Weights of a small GPT-style language model, trained from scratch on English Wikipedia: 2 heads of 64, LayerNorm before each block.
Each number is 50 + 12 x the weight over its row's rms, rounded and kept within 0 to 99. Layers, rows and columns count from 0. The size before them is the row's rms in percent of the matrix's.

# layer 12 MLP up, 1280x320, rms 0.114, rows 108-162, columns 0-63
103:42 47 52 50 58 49 61 81 69 62 39 60 49 55 52 46 40 47 22 73 33 51 60 37 54 48 49 33 55 53 37 45 43 47 53 66 52 41 35 56 32 76 62 44 58 56 54 51 49 59 61 37 55 49 27 53 18 69 56 60 49 54 37 56
101:41 30 51 72 31 49 62 49 59 44 49 62 46 50 44 64 66 42 31 54 70 41 55 48 66 41 60 68 31 43 49 12 37 65 72 57 48 37 59 63 40 40 42 55 34 42 55 60 46 51 66 27 57 47 35 45 58 39 49 59 38 66 62 41
105:69 53 39 47 43 20 51 53 43 77 59 58 36 60 36 62 39 51 47 66 33 59 51 38 63 54 66 29 42 43 46 43 24 60 68 69 50 46 60 59 46 41 55 55 53 35 60 57 56 67 37 44 53 40 56 54 48 63 50 56 41 44 27 47
100:71 38 67 40 55 53 66 49 56 81 58 39 59 48 44 31 59 49 81 57 47 38 44 41 75 64 58 54 47 42 54 60 37 43 44 42 58 54 55 43 48 39 51 64 66 55 51 57 46 52 77 42 42 29 43 51 39 48 18 31 44 57 27 58
099:39 44 60 47 39 56 45 54 37 47 59 62 54 53 52 39 60 79 55 35 59 54 45 56 35 44 56 54 44 28 42 54 55 53 51 28 55 57 39 69 32 51 48 54 54 52 35 47 32 53 69 42 48 66 49 43 47 56 67 63 58 57 50 40
098:64 59 41 71 61 47 63 64 47 59 61 75 22 56 57 44 58 45 36 59 67 32 40 53 69 33 38 35 40 51 38 55 40 55 50 54 68 65 37 67 66 69 49 60 54 57 57 51 46 45 61 43 78 50 35 53 36 67 43 30 58 41 59 57
099:39 23 59 52 48 61 41 35 58 56 45 44 44 57 55 32 43 45 46 53 71 52 62 45 74 71 60 53 27 57 46 56 84 57 71 60 53 38 45 42 46 46 77 51 52 49 58 41 33 47 39 42 80 53 75 48 57 55 69 42 51 43 23 63
097:45 34 53 59 56 68 32 55 42 61 57 44 26 58 46 43 48 42 64 56 70 52 42 38 34 44 58 36 42 44 51 49 49 49 47 41 45 45 55 60 49 70 26 52 50 25 59 48 54 59 48 53 87 36 60 49 60 44 56 61 54 58 76 53
102:67 56 50 33 37 58 45 63 50 45 45 50 60 58 64 39 47 71 58 41 34 44 46 49 59 33 55 67 65 44 57 54 25 35 65 42 48 62 43 44 55 40 58 46 59 29 47 64 54 35 44 49 55 51 42 72 41 60 25 60 50 62 40 24
099:61 46 51 45 55 68 52 35 44 63 60 30 58 52 61 46 61 39 43 52 47 60 78 54 38 63 55 36 58 55 28 33 45 63 40 34 68 48 65 53 65 51 36 34 32 67 60 63 59 42 49 47 72 55 63 55 41 48 49 44 66 33 74 55
108:59 50 54 55 37 38 35 68 31 52 46 49 55 65 24 36 54 45 43 38 58 50 34 53 56 61 46 39 50 46 51 44 23 59 51 43 50 39 70 47 79 68 39 66 50 54 50 47 59 72 66 43 62 42 49 47 42 27 57 58 57 56 55 54
093:53 53 57 42 42 56 44 28 60 47 62 39 24 48 54 69 45 63 49 55 29 53 41 57 42 27 59 54 46 46 39 54 63 50 67 31 56 55 65 56 59 50 55 39 67 69 45 39 45 29 54 47 42 75 40 73 50 53 49 53 38 31 40 38
104:46 33 45 54 31 55 69 48 74 58 47 47 69 66 46 50 35 56 74 41 73 42 54 71 54 54 48 38 51 47 50 61 36 28 46 61 57 55 51 48 59 34 53 75 43 23 62 30 66 79 43 33 42 50 67 37 50 52 73 60 56 72 41 76
099:40 48 53 61 58 63 71 59 46 43 69 50 35 55 36 54 45 50 53 61 40 40 66 51 52 45 55 41 54 34 60 50 44 56 64 48 68 73 51 51 42 50 43 59 31 46 52 59 52 38 54 60 41 56 43 54 55 49 56 19 48 44 54 78
105:31 43 52 45 60 48 48 45 54 60 60 64 54 41 54 55 62 42 67 61 62 36 52 62 60 44 27 48 71 56 42 32 43 45 48 49 38 44 45 51 49 57 41 49 47 53 58 59 45 42 58 41 61 54 41 52 38 34 40 64 52 59 42 52
098:50 45 41 41 28 59 57 62 60 52 52 52 44 36 60 57 46 52 52 53 62 52 45 71 49 52 21 71 42 40 50 36 55 32 60 58 48 65 62 55 31 40 43 70 37 42 72 71 20 49 45 56 44 27 41 39 48 41 53 49 53 52 57 53
103:67 51 49 41 45 61 69 43 42 69 53 50 62 34 46 67 55 41 58 63 56 59 50 52 47 63 64 56 47 48 44 52 42 46 48 45 33 68 33 36 60 43 67 63 43 52 67 62 47 51 84 64 37 49 61 44 31 71 27 41 45 44 38 51
089:72 33 55 59 38 60 55 62 18 51 62 71 65 33 42 46 28 52 42 71 49 60 43 60 49 64 52 48 58 61 40 39 56 76 56 51 70 32 42 43 58 46 67 55 42 52 47 45 57 43 63 26 29 45 27 38 38 49 44 60 42 41 67 52
105:32 72 46 49 46 49 61 52 62 49 46 43 59 59 81 45 41 36 17 51 61 60 71 44 55 50 37 26 44 50 47 27 39 48 83 40 54 50 49 42 43 54 44 65 40 45 48 61 33 61 62 48 61 39 49 56 62 31 51 80 50 64 69 39
096:57 35 50 50 51 60 62 39 25 55 50 53 56 47 47 44 60 48 53 60 47 40 77 55 73 49 60 57 52 80 27 55 45 53 57 69 45 62 65 64 67 68 51 71 38 34 27 35 62 54 37 48 27 50 61 51 36 50 54 31 41 57 58 47
097:36 47 44 67 29 48 36 39 39 60 40 68 46 36 51 57 83 26 58 59 40 63 41 40 66 50 59 44 55 52 50 51 55 67 54 48 52 42 64 53 33 59 44 54 56 43 56 48 44 39 46 44 60 51 53 63 52 64 63 77 39 56 42 52
105:73 49 38 49 45 57 49 54 69 66 65 59 56 57 34 54 45 64 34 57 42 61 36 40 64 38 68 59 59 35 55 61 18 58 50 60 24 34 35 24 40 36 68 45 38 40 35 51 44 45 60 34 51 72 58 46 53 61 51 41 37 52 56 38
101:60 45 58 71 61 38 58 54 42 47 70 55 52 56 31 55 36 56 51 34 54 41 50 37 53 56 64 57 45 51 51 45 56 75 39 51 36 43 66 31 46 52 43 44 47 49 64 74 36 52 56 56 36 51 42 53 51 46 48 28 52 49 57 58
102:63 40 49 47 46 31 47 40 59 46 40 66 74 48 56 39 33 41 71 61 54 60 60 79 47 37 61 50 55 70 65 66 69 48 46 64 68 43 44 71 43 32 36 64 75 47 44 58 65 57 64 38 60 54 58 40 57 52 64 51 43 43 59 34
100:58 29 55 67 62 56 37 34 67 49 49 50 51 46 64 52 45 59 53 38 41 47 56 46 43 41 33 58 38 51 27 53 49 26 49 31 51 59 35 48 60 55 56 50 54 39 51 47 36 58 59 46 31 44 55 54 31 44 34 55 40 75 32 63
102:49 78 42 52 46 50 54 69 46 51 52 54 44 43 28 63 46 49 75 54 78 42 33 51 47 65 36 51 67 27 25 51 55 36 47 73 46 39 37 49 48 24 40 64 39 49 58 60 55 59 44 65 40 48 29 61 48 50 47 43 46 38 42 42
097:38 56 66 59 41 65 44 65 41 41 50 47 63 24 65 57 46 43 45 46 62 14 48 53 61 57 48 63 57 58 32 50 61 54 40 50 50 40 40 52 47 53 55 53 49 34 46 47 45 57 59 48 60 45 45 84 46 34 25 62 30 59 61 55
098:39 54 56 64 50 55 59 47 85 39 41 58 65 28 33 39 69 58 52 32 56 47 53 54 61 48 46 59 44 48 35 56 38 49 63 63 44 42 77 60 48 60 57 45 60 42 67 63 59 28 62 58 50 46 37 65 54 43 39 49 77 52 55 51
094:62 84 50 46 54 40 28 47 53 46 35 45 72 57 49 55 50 36 64 37 51 46 63 57 47 60 38 59 76 35 57 42 44 68 44 44 33 45 37 56 61 51 52 50 62 58 56 41 64 54 47 59 50 40 39 81 32 32 36 47 56 28 65 77
102:47 49 57 58 33 47 84 71 49 46 45 53 51 29 62 40 52 55 62 47 51 35 53 41 69 45 51 37 41 43 50 35 53 51 42 69 60 67 63 56 52 57 37 51 62 56 46 50 35 52 73 37 45 38 62 39 46 72 48 47 43 74 49 52
099:48 59 47 57 65 81 61 42 55 37 31 57 51 62 43 65 40 72 52 40 46 44 47 53 36 56 56 36 56 23 49 40 42 51 61 62 45 44 53 54 50 54 61 42 41 30 54 38 62 47 63 42 30 47 65 50 60 61 62 45 28 45 44 55
099:42 63 63 43 56 22 39 66 60 54 34 47 40 57 54 85 57 44 42 32 51 54 65 66 43 34 52 53 31 54 62 59 37 44 42 57 52 60 61 52 47 52 71 54 52 62 54 33 32 68 74 52 47 57 31 33 56 64 63 52 59 46 72 39
106:48 51 60 62 38 51 51 36 46 51 63 46 53 36 36 50 60 54 61 50 38 44 75 46 64 47 45 61 44 48 32 54 25 32 51 60 57 53 42 51 57 33 34 79 62 46 52 39 62 24 57 56 51 40 50 61 55 57 56 23 53 54 60 37
099:31 41 56 49 65 29 36 43 61 56 59 61 60 37 27 55 66 44 74 64 55 54 25 26 51 41 47 41 48 56 43 56 42 57 59 61 54 50 50 57 60 33 39 72 41 53 65 52 83 66 56 64 63 43 48 55 45 43 14 67 51 47 44 35
095:55 54 36 42 30 41 57 65 59 52 46 56 37 52 44 45 39 46 51 46 56 76 32 73 38 40 41 43 39 42 51 62 55 53 41 50 32 65 43 39 41 49 41 60 60 39 64 66 39 51 34 57 22 58 61 27 33 45 66 49 55 60 35 18
099:52 48 56 62 33 65 50 42 42 30 49 30 46 46 35 80 36 33 46 43 50 41 59 66 65 42 57 37 60 60 51 56 42 55 53 39 30 52 42 47 52 57 41 57 52 71 48 53 69 52 69 46 45 60 58 35 61 33 49 37 56 63 23 52
106:43 42 53 52 38 48 59 67 57 44 71 44 24 48 41 44 48 36 43 37 55 21 66 46 38 69 15 41 66 49 55 48 57 48 58 55 55 65 46 58 51 39 45 46 50 61 55 50 47 63 39 37 56 68 63 43 31 47 55 45 52 33 55 69
089:67 55 43 49 45 73 77 55 52 37 40 40 56 63 54 45 36 41 40 50 26 59 42 29 53 52 41 57 43 74 48 53 57 42 51 43 34 60 67 46 36 59 51 57 29 44 49 72 71 57 40 32 61 57 63 64 72 45 33 45 20 64 40 45
096:53 40 45 50 67 34 60 54 37 49 62 35 76 55 51 28 45 47 53 57 60 36 38 29 40 51 43 44 54 70 53 35 55 62 37 49 50 60 40 53 64 62 57 47 63 49 46 76 46 72 43 52 54 61 40 44 27 65 55 43 25 47 59 46
100:39 54 33 41 63 69 57 49 41 32 53 71 45 30 56 56 37 40 65 66 72 39 38 36 37 53 25 54 68 46 66 60 54 59 37 36 57 60 64 40 51 54 39 57 49 46 35 60 55 48 50 48 51 56 55 73 57 54 35 24 42 52 54 46
097:52 51 59 73 44 26 40 60 46 56 62 51 53 53 43 40 36 26 40 42 65 59 61 48 57 62 53 31 61 43 31 35 33 56 67 41 59 59 58 27 43 38 52 57 23 28 40 57 48 56 64 45 66 75 53 52 48 55 56 57 51 39 59 42
102:72 52 49 45 60 58 59 60 56 32 53 54 73 49 54 31 53 70 41 32 69 22 33 66 59 48 45 29 23 65 57 63 44 37 47 41 52 60 40 58 45 31 68 40 41 43 45 38 49 54 49 52 29 66 56 47 25 59 46 27 62 54 54 59
092:63 76 58 67 48 39 56 64 38 43 46 78 43 53 34 48 58 53 41 43 58 46 46 65 49 69 60 39 63 54 75 47 57 48 60 43 40 46 48 50 29 63 50 40 59 48 79 69 73 46 49 36 79 48 35 46 33 35 51 53 49 53 59 36
102:52 46 38 55 40 45 49 55 42 45 53 44 69 40 53 47 39 53 69 57 73 48 43 38 40 45 65 62 54 62 38 44 46 55 54 58 59 40 42 67 37 46 56 60 62 65 57 46 42 56 67 41 48 47 46 55 46 43 55 41 41 62 35 46
104:42 43 35 44 46 31 68 58 57 27 70 40 63 28 54 41 65 57 60 33 52 76 56 62 75 45 61 34 61 52 68 35 35 58 48 52 45 26 52 46 27 62 42 46 40 48 45 30 46 49 76 34 65 66 25 48 52 41 65 64 38 43 33 21
106:68 47 74 44 44 58 37 39 56 56 34 37 31 63 50 61 52 40 47 31 70 69 42 53 53 42 53 55 44 52 43 62 43 54 62 36 60 66 48 46 29 42 63 42 60 36 30 50 44 52 83 64 40 41 52 56 58 64 44 47 43 50 54 33
108:55 51 53 66 25 63 69 65 53 49 50 42 48 37 45 52 48 60 61 63 28 53 41 60 41 55 54 61 65 51 48 41 43 45 61 45 44 45 32 52 41 50 49 57 45 39 49 50 67 70 58 45 56 45 38 56 52 42 53 57 69 61 40 42
105:37 55 56 51 48 52 55 60 55 55 55 64 51 26 51 62 50 67 52 38 45 70 60 27 48 45 40 40 29 51 47 65 52 69 48 38 46 22 46 43 47 58 51 47 74 68 44 41 55 13 59 60 66 32 38 50 50 34 88 50 64 59 52 43
102:63 39 67 54 31 42 29 49 58 35 56 54 38 37 23 48 84 53 60 53 41 16 48 23 62 35 72 59 24 56 61 38 64 63 39 54 68 45 46 72 66 47 55 49 25 69 25 60 48 41 52 45 59 57 62 45 43 41 59 55 26 83 56 67
096:56 49 55 62 67 54 40 61 36 59 51 59 47 49 52 52 49 47 63 63 50 58 28 19 50 46 40 57 60 41 48 57 58 57 70 55 52 43 52 64 32 39 67 53 38 34 45 37 40 48 34 57 38 57 40 56 32 59 64 47 72 51 49 66
101:34 45 62 52 68 55 49 53 63 61 27 47 57 36 45 54 61 28 59 57 38 68 54 64 74 28 41 57 57 53 70 39 60 46 46 51 52 47 32 63 44 51 21 65 61 36 45 55 54 43 60 42 46 59 47 47 55 46 50 45 45 70 44 51
098:31 37 52 15 53 51 45 59 44 42 46 59 46 62 49 59 35 33 43 52 27 48 53 51 47 41 62 57 49 56 53 43 62 72 40 47 41 53 43 46 58 48 51 60 74 58 64 64 29 52 76 40 55 60 68 73 50 49 45 57 34 43 34 38
101:57 54 33 41 73 71 52 41 40 40 52 43 35 53 57 59 59 40 28 56 48 55 61 42 46 60 44 51 32 54 43 62 58 40 51 45 47 57 63 43 59 74 46 64 36 73 54 60 52 31 25 36 53 43 54 64 49 57 55 78 36 51 59 47
102:58 46 40 51 53 38 56 46 34 52 38 29 49 30 56 46 66 50 44 50 24 56 53 75 64 45 50 21 56 41 50 50 40 33 72 48 62 74 61 53 68 39 27 52 47 58 62 47 54 42 38 56 60 51 64 67 68 33 55 67 70 32 46 49
092:66 51 52 62 72 38 62 57 62 66 55 57 53 24 41 57 53 56 47 49 64 35 47 46 52 54 65 63 37 65 66 46 39 45 35 57 51 48 42 37 48 52 54 44 24 49 53 38 39 60 56 36 26 41 56 49 64 35 45 36 55 63 43 61
# layer 12 MLP down (transposed), 1280x320, rms 0.0889, rows 108-161, columns 0-63
107:57 43 34 51 41 59 36 56 56 56 55 71 30 54 22 50 50 44 33 48 65 48 40 39 48 53 50 52 39 59 54 68 62 44 79 74 33 28 50 54 61 26 40 36 70 38 51 58 43 63 30 41 48 55 39 74 49 43 60 57 51 37 39 36
096:54 57 58 34 41 41 31 48 46 37 48 63 51 56 48 56 54 53 59 42 25 64 69 54 69 46 48 43 49 65 58 43 67 53 47 48 46 45 49 39 68 51 53 29 42 35 40 23 54 68 55 60 56 47 59 60 36 17 47 56 37 50 50 50
108:67 73 55 51 56 44 63 55 38 46 40 40 44 58 60 55 53 49 45 50 56 46 51 56 64 58 49 49 48 59 57 55 53 58 42 63 45 56 48 63 53 36 54 69 31 46 50 60 58 50 53 30 49 62 40 53 42 49 09 65 31 61 54 52
099:53 65 64 48 52 29 48 53 51 39 49 70 58 40 64 48 70 58 32 51 39 59 46 48 35 65 57 55 46 35 50 65 68 64 35 51 55 44 46 46 44 21 35 59 42 43 38 45 60 27 53 38 54 39 51 51 59 49 41 43 49 28 82 29
093:36 41 45 42 50 45 33 45 51 49 42 36 63 42 52 34 61 58 42 54 50 33 35 42 47 70 26 52 71 54 70 46 44 53 45 53 44 46 68 55 57 58 53 57 44 45 59 64 50 44 63 56 46 33 48 78 39 44 58 53 52 52 84 37
094:34 59 34 55 38 52 56 58 49 45 43 54 62 46 41 53 31 34 66 31 58 58 61 57 67 32 63 43 40 45 32 56 63 32 51 40 50 45 47 54 58 38 69 53 28 49 30 63 53 43 40 69 63 54 38 59 27 38 54 59 56 73 51 57
104:33 64 46 80 46 56 69 36 51 53 45 54 66 56 62 27 45 54 53 44 38 53 42 48 29 46 36 38 59 45 70 42 44 35 56 60 61 53 44 23 37 54 48 34 60 46 54 38 63 49 54 48 38 45 53 33 68 66 62 53 42 49 42 51
097:47 60 59 22 48 40 58 46 45 50 47 47 47 52 42 57 47 55 54 47 48 44 48 27 41 51 48 64 35 37 63 62 46 37 52 51 42 45 49 47 44 53 34 48 34 61 47 64 28 39 45 70 43 51 57 54 51 59 54 36 52 52 46 38
101:36 69 61 61 54 48 49 38 48 51 44 57 61 53 55 45 43 49 41 39 33 53 49 62 65 59 32 32 28 20 70 58 58 42 54 48 61 49 42 51 47 51 44 43 44 55 49 47 46 62 49 32 45 72 37 47 65 42 66 45 59 55 60 59
098:35 42 18 42 32 49 65 34 39 53 45 31 50 45 54 46 70 55 65 62 57 42 57 54 75 37 52 42 51 41 29 43 46 54 71 50 50 53 20 44 61 64 45 28 58 42 45 50 49 61 52 35 57 22 42 19 54 42 48 39 47 64 60 61
104:58 54 49 50 59 46 68 47 56 36 52 47 51 48 48 65 59 46 63 61 46 53 46 49 33 50 71 26 54 74 44 32 42 48 59 68 48 49 56 63 45 53 81 73 54 40 58 52 55 62 48 52 59 56 41 56 44 39 49 58 61 60 65 48
096:64 26 30 47 60 50 33 53 42 49 36 38 48 56 33 42 49 31 61 61 51 72 38 49 55 51 64 35 57 44 51 52 60 35 76 53 67 60 43 27 35 69 61 63 41 49 55 53 46 70 51 31 18 64 59 38 47 47 26 45 40 48 47 69
108:52 49 40 44 60 59 51 36 63 60 34 61 72 63 54 47 66 60 33 63 54 56 41 45 62 35 54 52 54 32 57 18 38 62 55 51 61 68 59 48 56 55 34 51 44 54 69 43 63 38 61 54 47 53 52 35 56 58 52 52 61 48 37 52
097:27 35 24 44 47 38 56 64 47 50 45 77 43 41 60 32 52 48 52 45 37 48 52 53 27 48 62 44 66 43 42 39 39 45 59 75 41 67 59 53 70 55 70 41 59 48 37 55 43 31 53 58 46 59 41 37 28 72 20 53 57 30 49 47
105:36 33 39 58 62 59 56 51 68 45 50 41 45 57 52 41 44 59 59 61 48 39 29 54 58 43 70 46 50 61 49 54 56 31 37 37 46 35 64 35 58 50 55 52 45 43 33 53 64 47 64 43 74 55 68 37 46 45 82 67 58 38 54 43
103:45 67 54 65 54 47 72 56 44 52 50 65 59 21 52 60 66 28 28 43 34 52 42 38 42 55 60 69 42 48 65 28 59 57 36 40 47 34 45 59 57 58 58 54 66 54 64 43 60 45 41 63 44 48 49 69 60 70 52 66 63 66 53 66
104:60 81 61 65 73 60 62 37 57 59 45 55 50 53 43 47 42 34 42 50 54 72 45 48 45 39 55 49 56 37 34 48 36 55 54 65 33 56 38 51 26 51 49 63 55 50 35 44 33 41 35 52 54 51 55 51 59 67 58 61 49 55 40 53
090:23 54 64 46 57 44 54 64 52 61 61 53 38 54 49 48 63 50 62 43 59 53 71 66 53 55 42 64 75 67 32 56 45 63 59 64 27 67 54 62 52 49 45 43 60 40 40 59 51 55 33 60 46 12 58 51 63 20 53 54 44 25 35 51
103:48 43 34 67 40 55 57 51 70 50 52 39 48 68 57 60 40 36 49 58 54 54 51 61 63 38 50 33 48 55 54 53 64 50 44 35 47 67 41 55 38 53 53 30 48 43 60 55 53 39 36 65 71 51 64 67 67 32 50 34 57 61 47 44
099:48 56 43 49 66 62 55 37 51 23 56 71 59 41 33 49 30 35 57 64 44 49 52 43 39 48 53 50 44 48 62 48 59 50 45 34 48 55 29 46 57 43 68 69 70 29 56 43 45 43 69 67 59 32 43 42 69 61 47 52 41 40 51 56
097:58 51 47 17 52 40 51 53 58 36 49 48 51 54 48 58 05 42 34 51 45 30 45 73 39 64 53 51 42 48 44 61 54 50 62 53 41 57 49 47 45 36 61 55 63 46 35 46 52 61 60 51 48 55 48 51 54 30 52 42 34 58 46 58
120:50 76 37 56 55 44 47 51 56 41 57 49 75 42 45 28 57 62 38 80 60 48 41 41 63 43 52 43 67 38 66 41 43 62 67 42 50 45 36 39 57 56 51 43 59 60 54 45 54 58 28 59 44 46 70 50 53 65 55 43 53 38 50 39
103:51 67 51 52 33 53 43 67 64 42 25 58 47 54 60 70 48 47 49 48 47 51 48 37 54 28 60 37 67 42 85 41 38 33 59 37 58 33 52 44 56 55 55 59 67 61 42 46 57 38 59 55 41 40 58 42 48 56 45 42 31 44 26 36
104:59 38 38 52 56 35 40 48 65 64 38 36 63 40 58 58 52 36 38 56 56 55 47 75 26 38 55 52 50 39 51 56 58 71 40 45 52 48 41 60 71 53 36 32 55 56 72 54 37 62 73 70 38 43 52 53 53 62 39 41 37 53 59 54
099:44 41 50 53 40 41 61 59 27 59 67 48 46 47 49 47 47 55 37 43 50 63 70 58 50 26 48 46 42 48 45 57 49 62 35 59 40 46 70 50 40 52 26 51 60 59 43 47 57 56 66 68 59 62 31 58 49 39 35 50 52 46 60 55
097:73 17 41 46 38 61 68 50 64 61 49 51 44 58 61 50 63 38 43 48 46 39 41 60 41 65 70 44 53 57 49 54 46 41 48 41 50 54 29 47 53 54 59 49 91 74 47 39 46 27 37 50 38 49 44 50 58 68 49 59 47 51 74 29
102:48 45 54 52 48 56 51 44 41 52 72 62 67 45 55 67 50 50 48 40 49 42 63 34 52 30 37 42 48 27 53 61 49 38 58 43 60 46 56 39 66 42 67 51 35 55 57 56 62 56 46 44 70 77 53 63 33 29 51 39 59 54 54 55
101:53 73 39 71 43 23 51 45 44 54 55 50 31 36 49 49 64 61 51 47 37 51 53 46 36 52 59 37 52 39 49 47 35 43 67 33 44 56 52 39 44 67 24 44 68 42 57 51 30 59 64 55 52 72 46 45 53 44 20 49 37 77 54 70
092:61 51 63 47 59 63 50 53 38 50 49 52 59 44 42 38 53 49 56 54 45 48 57 43 31 54 37 28 46 66 58 81 34 45 49 51 40 42 26 40 45 59 56 49 50 59 60 29 44 46 49 75 67 76 47 61 50 60 51 48 35 47 39 66
098:60 54 55 66 57 66 34 57 36 65 32 48 54 52 73 41 36 51 46 39 72 50 49 35 31 42 25 54 69 41 42 53 53 62 68 36 33 49 46 58 48 28 77 59 44 55 37 42 54 62 65 51 77 65 36 68 54 36 64 58 44 28 48 53
102:54 47 53 16 40 52 58 71 25 48 45 37 47 59 45 60 55 70 38 64 48 77 18 66 56 64 40 63 43 60 42 56 56 59 58 70 53 52 67 59 53 43 48 67 33 48 57 38 45 49 36 31 63 48 65 34 52 67 62 29 51 39 57 39
099:42 83 47 55 51 52 46 50 58 68 29 42 64 63 49 53 46 58 33 68 32 30 36 55 46 50 49 76 66 42 41 66 50 40 62 45 67 59 39 33 51 50 19 52 37 55 63 57 49 60 44 55 55 56 60 40 67 42 65 38 63 45 54 55
110:58 34 55 69 23 52 69 39 47 67 36 35 65 45 44 54 46 73 33 42 63 49 50 52 69 58 34 45 71 45 54 61 30 42 52 48 23 46 68 54 43 61 58 45 38 41 61 48 38 48 45 57 63 51 71 66 43 61 63 27 49 64 54 56
100:32 49 55 51 47 46 49 54 53 37 91 45 44 47 53 33 40 42 29 43 48 52 50 69 54 48 44 47 55 32 45 38 77 50 47 74 65 44 50 45 45 57 51 66 53 72 26 32 56 50 55 44 42 51 48 32 53 50 59 61 55 49 42 32
096:38 57 56 70 77 40 53 44 66 32 38 41 66 72 63 61 53 65 54 50 31 48 50 49 56 38 58 44 65 41 40 54 57 56 43 41 41 32 61 67 56 65 61 62 54 68 49 40 56 49 53 65 68 46 46 70 50 48 46 47 28 48 46 61
096:39 72 54 41 59 43 32 26 42 69 63 61 48 37 47 42 50 52 53 57 64 62 55 38 45 45 49 75 48 54 62 52 45 39 65 44 72 45 64 58 51 72 50 59 49 44 57 54 43 63 59 52 53 57 46 44 64 59 40 45 36 63 43 49
109:54 26 42 57 45 59 33 43 53 42 44 54 48 40 41 68 40 29 32 35 62 74 33 39 18 48 58 67 34 45 34 49 67 59 44 46 54 67 59 32 36 57 43 48 46 40 46 45 63 45 46 44 50 64 57 48 66 65 69 35 64 33 50 33
093:35 65 54 61 30 34 44 60 47 42 33 32 46 61 37 58 65 80 39 47 62 53 42 57 25 41 60 43 38 67 42 56 43 54 40 36 58 53 52 79 57 66 49 57 44 40 61 40 57 40 57 55 64 57 75 33 40 32 32 79 60 53 63 65
097:60 65 49 63 52 60 44 47 66 55 52 61 41 76 48 33 64 74 41 50 53 32 46 51 61 43 50 64 58 72 53 61 59 70 40 22 43 42 57 78 40 40 56 45 67 60 61 46 63 53 70 39 49 68 64 34 39 59 62 42 69 75 47 32
098:43 33 55 22 71 58 49 50 49 42 43 77 53 48 50 53 39 65 49 47 43 61 61 51 42 51 83 34 60 37 48 55 52 31 34 35 33 52 58 36 59 38 47 39 44 41 43 49 59 55 48 36 52 63 70 56 49 34 48 37 32 27 62 55
101:59 55 59 49 28 38 51 27 31 41 59 32 35 58 47 62 67 60 30 54 52 49 54 46 33 49 63 33 57 64 56 52 82 62 61 71 49 47 61 41 43 64 35 48 66 53 55 54 30 30 36 61 54 59 49 46 43 59 34 44 46 55 56 47
099:51 51 28 63 45 19 52 35 43 44 51 62 68 61 44 59 46 58 58 47 42 54 66 14 48 54 67 46 50 59 50 69 64 63 34 56 43 52 50 44 39 50 50 54 65 54 48 44 55 49 43 56 42 51 61 49 34 42 31 58 51 56 57 48
093:18 28 48 54 36 30 50 64 45 79 55 49 46 61 55 52 44 60 52 49 69 59 48 52 58 40 53 53 52 45 30 39 56 81 70 46 58 57 49 59 64 44 61 67 35 37 35 51 40 71 61 69 51 49 57 61 32 60 43 53 50 50 40 57
101:51 55 28 57 48 48 57 59 58 46 33 48 56 44 63 43 50 31 64 44 36 33 39 40 49 27 50 70 67 32 47 25 55 47 73 47 30 64 60 34 48 23 60 61 45 56 44 57 49 48 65 55 23 52 65 43 71 40 40 60 63 45 56 61
106:49 48 65 32 44 49 58 39 52 32 66 58 53 71 24 54 58 60 58 44 46 46 45 38 53 53 50 33 72 58 38 48 44 65 27 51 20 51 60 45 48 68 66 52 88 45 43 23 56 51 52 45 32 38 53 49 42 58 49 71 56 66 48 51
101:42 46 43 48 48 48 40 62 28 49 37 55 54 52 34 46 76 20 36 69 45 26 46 39 48 62 52 49 50 48 61 53 79 47 48 41 56 60 30 51 41 61 40 47 70 50 46 34 64 46 46 50 26 66 58 85 45 45 44 37 37 73 43 44
104:61 55 35 47 48 65 50 65 50 74 56 49 48 46 29 39 52 52 32 53 51 62 40 53 46 40 50 50 48 55 38 43 56 50 61 50 57 58 66 44 46 45 59 52 54 43 39 37 43 69 71 37 57 42 70 46 55 55 49 49 49 30 62 51
101:55 58 76 52 56 49 53 40 58 48 50 45 52 42 35 72 63 64 53 68 39 42 40 53 62 48 56 61 43 54 41 45 45 31 35 59 53 24 47 32 55 42 49 74 62 49 76 46 66 49 81 47 56 49 47 63 65 41 61 49 55 36 42 54
099:51 64 58 41 66 53 35 37 41 60 43 69 55 66 47 59 37 61 46 36 55 80 64 63 22 38 15 44 48 33 36 39 44 67 73 64 57 46 44 50 46 38 43 47 56 42 57 63 47 43 55 78 45 62 59 65 39 62 21 52 67 58 59 57
095:44 36 53 13 46 44 37 54 42 63 50 55 56 54 52 49 44 60 63 49 41 59 47 48 65 66 67 60 55 61 49 59 43 63 50 54 46 52 51 44 63 50 56 42 44 41 76 38 55 31 51 65 49 44 63 53 45 47 41 54 29 73 64 45
102:41 60 34 41 30 41 61 39 54 56 46 39 45 52 52 44 48 64 52 64 59 19 47 66 47 70 53 46 40 45 23 46 43 56 19 49 70 60 46 57 57 41 53 43 47 53 51 51 71 37 38 51 59 40 47 62 38 53 43 51 41 48 44 59
097:46 51 57 53 34 49 48 38 45 46 45 46 58 51 51 63 54 40 62 33 63 71 64 45 61 56 04 50 24 79 45 61 61 31 47 29 44 57 35 55 54 56 48 45 44 60 45 65 52 40 45 75 50 55 62 35 48 54 42 64 52 55 42 59
100:43 48 53 68 34 28 76 27 47 60 62 63 48 54 62 31 53 66 54 32 62 64 22 69 59 55 42 33 46 57 49 47 34 61 55 35 59 26 45 61 48 29 35 42 54 39 44 39 64 52 53 46 51 72 48 34 43 56 49 30 42 50 52 62
104:48 36 50 55 50 37 31 64 64 35 68 48 30 51 26 44 34 36 33 54 39 50 33 45 41 42 48 28 55 44 44 29 52 48 58 56 46 69 59 35 39 57 50 42 33 71 49 51 50 43 42 62 41 63 32 37 30 74 43 55 60 45 37 49